Each number is 128 + 32 x the weight over its row's rms, rounded and kept within 0 to 255. Layers, rows and columns count from 0. Numbers have three digits each. The size before them is the row's rms in percent of the matrix's.

# up: layer 3 MLP up, 704x128, rms 0.0777, rows 319-325, columns 0-127
# down: layer 3 MLP down (transposed), 704x128, rms 0.103, rows 319-325, columns 0-127
# gate: layer 3 MLP gate, 704x128, rms 0.0894, rows 320-326, columns 0-127
up319 103:135162117146087185117171087169155139161122073134161107145089102154141105191110098182115143159053113155129111092119119123142164125138110077113140106151159105126129164122155146097125082166150150144150124138166118106126115147148173118148165159088107075150110117063145194083143157113086165136066183133113110101185103106141121128098219176117095093113100147137113146124184115159097154029093
down319 103:098087139165124192125154107193181157115115131151062127135159132147138128112129100089119097183118127120098145179135166097103091133112115090138062125160072113107113127151162078126132117134142110152163138061205105114094195135036162134109188109180140085152156135099102123097114091118116137072142157103110150127190174173117146166169156153147144121145178144090138132141178160135123084168166
gate320 103:148115162136157115124210091169140057172089110166075134186103125137095127087165137152140104076126142168151123125095091060165070113099116068192117050124118136150111157115077096118136075126134153146108114154095163151139132046127120125185087095142072131162157117144168113142058117072159154115142108088083083145089144136125143141142140154129145131121086113166155148153086121146091152142122
up320 103:131131106193144131126128105091084081098144201099127116191055148123151148106140104152154102125130098151177168124112155120113076092139158140089115091120102142142149117133138123105141128057134129110194122167141130149134072078134129142079124141120097108149129082142106199163072116109164158147054076172130197126094077169159179143104190063135069119167117095154125123107127138118105129151174
down320 104:138099150179166164121143082121096065098092141117195113123065105140161149141112147126095137125193163097155127136102102152186159128099129147108213166108141148107103138096062119122144083176109120173105073183079165121133139110122150183134064147161175070120145132111120132117126132154103148086143153200108133077171160106153097126078172164153163084141100139168145103113100100106091084145111
gate321 108:197136170170050116145172127139110091143146163100131048082144096132135165117138138172153163181131117124057111095120163104204110126142095115170146170120152130117117134111064160148090112099107130126079097143156129131155145099128139119065069089087103134117140116137155128166124131081140123121166130075151073200121161157137161120141147063181097122162089107149191145192140153092151121134118
up321 098:121078152132170158120120116225158112127133080138144158095132116138143086078113148165132108106136113116170105203131120140061112074147188156082155150146176132136172090141085093038126130191145121125110107126173180181130185117121105090150111104192154094107143129085104125086137122116178080142159142150145203147157120095141101146111102143097140081107106141118145135155151096183107126167107
down321 099:066105156154094112108128165112170115162125146088068158147125111098124111164177099191144123078135156108117095122184216154125121150140125098103127095066201117117118148143052105094138168171114095148169042152105057146145085144109115129139104091136114121082151145084066162127132154125188115126144146107123134159133116100122130121130188195145079150133187109120121130070110121105106154129136
gate322 103:164137081177083154114143138090166057138095157128091139116096163106094096153088162147101128100111112118088096115098201068133128122148072074163127120156157116145155137133115122185084132099135123129135126168070144125108163123112153139106114063115118191068174142149123081074135123057089154140198113149110086126083092130034138099161130150121113119131122085138114119171103191087150108133114
up322 095:177096125141121170125072116137162122134123179148141141145131099102114125111171169170151098088134090145123175158103151141128144132114148124180121178175175093152139144190139117206094166148130094146142108090068118102124147129101157128167126113124075084092188136152134161081132128132147161152140139074131159140150176106079124012159137144057170171113144171123157156118198111130189156128102
down322 093:106115189190116149209143130159121155159107157101102156133158055090099152170230077192160122082114095143151071120100176120139129102115128152124148115066129132120123078134149108166094158101100158117128148093109038143132123117105092052177146133143066136163156105145150103124151115120118161140178141065098160094105113101100141118092097119124129112117113128136127116118136151076151152170089
gate323 102:172164115184115156091108114138119146137185132152099144170094139164087108090124155135154134129092151145140142107132143141124061136174090109106159080181081211157159102130096115113164142062088190150133115155109151137163132072153182114128061154150154130141140103098139172126160138049132109196091143146102148070120105116121122208153129176185117066099145135167098128160105150132135098107142
up323 100:172104188136163113116118185081125131131108115100089150172191079076146064147079144142094101090130092135130111117080164137090131169120091147102115141110129148161142153121160141185097157108110145169135154112052072087156112116116151128105170129122118132062104201160065078113092080160150109132144116133146090104128102096136110149115087065137128107161123093155096075098168119074123142200155
down323 097:134149132087161139175140133145114109181130073126130076165179158139133119097158127114168139127071141125108143153193187101088104123182143118134088078121137144129150081124185111154103091094142183097155120158097168149093180163187110161126077108132132153034122130160187134134099142107169145139135188164137099130112111121160110104130143134159129081147145148156140119106237188169122160088130
gate324 092:102163084143112184099148128112128070121214105079114087114102100090130121092099158204132176175151082143170141099112126155133133161129128081159132107127113194125147088151088080163078064153136135184068122115085164135093114112102111139105187157145056133115127170166134101125120164159142117096128182123123121150122093114131050131129166103146141113105155112135144170155127156096169061114088
up324 097:105085206112137060103137149176076145131121111122143120139134095130135166101141158139123131115131154144073112180119120121114125140144135109148148106043147093160161163138138117165127185155100079148154136190091160169095107200112158146125147214136134113127179133106092120160155118094142126080124122131100108118067138151093133131179122126140109142158139103141176071050107176103084121096226
down324 096:122118084090134093107194156096188161111147158134111145124122164143118145134105142110123157120092134125101176126153070120116114161120111088170105144143081112085104149102090145149149120136162103098126092123137187135136159217129118152140157194095035163105124100203138131087123099114155151127135158121126113191115078106171122149101077192094067148150165086084140166153199162152116096108089
gate325 091:141147136095160093135105076090137077105148117117152119104170136117160131117123123107161128112127171060214156168134100139195103147129129149114143111111092158132128110179123084147139101147139125178117115101101170182132146160183087065129102163120160108139144072082071086154105118093133144157145107197143135073117141093160078037128069129132110217109133103120101101134068157157123138162131
up325 092:105170127072160174143120111159117103160102145131128135089074095087128090180124097106160141112143120043175152140143140088122098129165061113084109090166101162152065116190171113155134171125156155158119105101114080164073034144144157109145083102125165155167127085069084117125146068135131133105119090152108105132091111138109106129111149163142129206114143136118136118187084144118143144163173
down325 090:183072168110075163078085128162112131139109126101140156130101149071131111131117164105155089129114068126147155135174170145136142106127070136119037134096104045145110132089108115077112113109126110092153107108224169074159142141119095152148103172118109148124085123118030121117097139122142085102113146172116118151147148143142122109156150202112142122116182163157159115096156158119170137175166
gate326 112:090114111185138121126177090174106138144182168100122151099165116119128109200123142159096146122163118103064161104044132146103103141132066149170157160177118185123116129126104153171159054114154115157119099131129147108157153191117202089154114167104103102129207146047125136174174115104153113116064136141131120063111115082105116155146093184134163126139109145126101139137124104113092107140119